From a checkpoint of a small transformer trained on Wikipedia: 21 layers, MLP 640 tanh GELU.
Each number is 128 + 32 x the weight over its row's rms, rounded and kept within 0 to 255. Layers, rows and columns count from 0. Numbers have three digits each. The size before them is the row's rms in percent of the matrix's.

# layer 7 MLP down, 160x640, rms 0.0968, rows 76-97, columns 512-639
097:134128154171132054125115144102099171077096134129140127191135152154148167151125121067111130142098127109064120178097137071113145128100153122094192114149137148076139095150136128129122122099134165155213187140121108151082154174110105097130109133184109133102205079092149154123061084104111135050109127102086147119112057031136097072085146108133090166133135147169060179145184082133175186127169
097:166128118117087049118171104093169096127161124128158129079128071170096130075144091134144129137155128160104129177154093162099083091135098085175089146135122096142086129155174128129100064142156122093127145128124102127078114081139107139126099158148148110159136151152162121121157070087120177084120125154159104170163110127105058182137141164055091139153098104079143134138120175082139114120145
107:090129142121083088181163143135065115067054075130226125114119148091122161147093069106110130169089126117150160185151098103095141129119209154060126150142156130135107157123089129129103177158107124131130122116131109121132140083112156109129081110140164127160161108068120129140126149092137190111121131093106188191165153121162099110129193125149083037136185145111151119132170141036161130134085
088:065128132093139157139113154096143114109136106125121129102135148146112229121137153105109128168161129104127117118136109138117150108147161088134123106166117121149186213145138126126096128092123120022162158146172168170154169131140061130128147080101125000181137123113140095104164088108098144144139137104094135164090163128115129097093176154187086119115122093080095084102124134126106107129164
093:115127143097113132093167118083089152123076149127140128144107159080121111076089128124136128033070128154110084111143132109127144134096118115081158115095138106152168118172120127127165125110161107102218117191089139142114180079073125115128150071090136165186091173088129166126185152137174197166101103119122178104088171077201211102162157047109136148152160134091140130123105143141107119125125
098:109129096093113039175137100119151129138139120128093128091116107126177101126092146112175127155115131130077130158214113107114084138157082112164115134112074130130086131202201127128113089118115185135072189120128082116094154109121090070130212103106120114175138139126105125147147187117133146142090177160209107136119124139071100178140141128102094153119121137126181138133103088093156142150155
095:115127183136125151165148160111122158121121101128195127095109083172134116087134159090135128152153126111116120160177137091169174132139146072101160103072081134098102090137103128127152140135176093129158130117124161138113128155139109119127117097173177112124102160115156117128149069116071150095090119116160136119117126148137120106145170106115105134163131126152025197152184130107098186067168
103:178129176138091102112142139074106153111103117127086129101135137120135121134146194147127126114118130130076154164141050134156164149150131168110139081132185088123114191124134130129110095129128178244184071122096109120183152137147157136127137176073073108126119147126150122159161126154133223113129148138185130164117163120110114101124140134079168111196158140137105135126165120151152112086097
101:163127095157113187137142119105130117179117149130116130124131131112112112135108136194180128122149130147146082132100176130127129126084141188147191105109099190142105112096126128127166100120128159137126112088113172133055069094144102161129156152200120117147156197158158150128154125159119180128097146166120089165136129184076072149100125148111111121144154120105114154190097088160132111132235
100:139129120117139144183151125108156147105181088125071129068114133114076146093082124102115127146100129105122098192127068129127168099151103047180198076149152103140126125117200126127070154127152173114091085061098124127139110160140167146126137109137139124175119140169096169127115115078136049139148106143055146118157097111111118105164132079185187062131173202145177111094117098116120181127098
097:114129085097139128171151139078167150167160149128061127095138118144124131113165137124159128089157128190158141201143114118140081189164132084175172072115113138176134140091170129131129141165097108113139125071097128109091069136107113112127126099168126114124199218197110147176139158156157154179120075138104135142104100138173101129138143154145148168120091185120130069146117110147112061133157
098:127129145106179131118158162154152184123157150127106129141107166182115145150118112100133128127148129096153150145103140099113149133123124226139115109058161092108178097174165127127134074117139164208127090141146170143120158136129108123126106202121106255139160149142148160172171110134115118152128141132127158131134086060138086154146097130078131166114097157126101154128079104140133182143108
103:097127148137107142107111126094188141115201143128045128139126137118075116148052163109111131154192128082123187078155164148127121128112135129204169156144129117120159092135139126127119109092113096104146125052154129133131130172144102186128100129168088068139149160222061130110123137130161110138111141166150094113149099150105109126117072164161126101120147151125146063184163170177103138151067
098:117129184119076173117169094134075198103086115128151125122116164169213114117156123092115131099175128112086114188074144153127139055151113161097108123142154095142112117077117132131139175121142163186078154089129135134152093147155170102129106152191120104139085146077143086109148162144132072113159164100094131164122219119120092094149164125093153102170141090140186113149125139085141096121140
098:159128165231121178127115194144082178190083136127207126163064130097113100134088114188103128144125128168075114143179120029140146101075142082092055107171098150110082137116131128128073125088162078088115106155150124123136105069105125111128074057143159159131136114122172201168138095170170196157145152106126158136173142113171199107200163139171119137066166178121123097162146120096107181094144
095:118127120122116133149123089137115149127117072129143129118149157113125131097117127122052129095084129149144128097115130155141147193132108162091119188100115133161099101165146127127084134109131109150114186125151157125114142101109106116127069150168164100091125092123142077100082159195096099140104049101117170116130126105109119084156168150123079166159150094115098167085126134112123187125120
096:122126096123104085151177103169117132103115116129123128164158135095092118094141133045087128142191129101172166187136140111185155103094149038100042115087098116152156179072141130129131084092148079091167139117124105134102153172133128086128111055154115105143079072062112184111123119108123115166150109113123057194083098114108140113154094110127121182135137120169101161138187153091094214113086
099:143127147030098149086181067116174078081166140126155126112201152157102114121170097114142130088104127166114161121117046137108101138203114201165076105164087106189124151142122127128158109148129147190101072151104088151111102154129176152127147179096148047146118156178071119139119163128125077167100132160137142047127147124127088126122121108168148131099120169133135136112101106191111071174106
094:121126096043075174092101120152147104078128141128164129150147162184123072116185149075162129180079128088144123113124115158172142063081122150135132082100115124158178088098095127127143167109118144171165146091148080171133112125138144173128164146135153092122051160138140117129096137122144054143161109161067131138097126090073060117092115196110116085137116150146122123103093141145078110096186
095:195129160133113117177133165123116162172111141126155125133137090127128132107109137136125127093127126141160182108176157168160133090117129146123231139136122156148166146115143127127141145144160103168063151233153044127100134148157131181127122139160120168076124086108212191118135184092164169131134201128147122150173164141144116118130119075106145103137157153112092115074093132210125097122136
100:096130104071088138129087172129112166129138095129069127063126110096178111150071106039084127118146128115080158121129152118110107136138150168144129097108084062115139132139139129130180135134082097161106131122101042165056176125122194091127152185103128070119159136132136146095141141133080156057088084135137101121116200225146113152132099105063111135154056106145109115129093130104131116134101
096:213128096064101115183127167180124147123134146128040127167143161144104039091162169077115129128102127148130158114105152145143137120135103124105158103114135115099126096171123128129124074172116148176138103146166095070050192142148139188129120117082116170080124106093150099083116152112131105114134111137095109118160074134144181151117123121168123124082162159144105140199145186131131212083099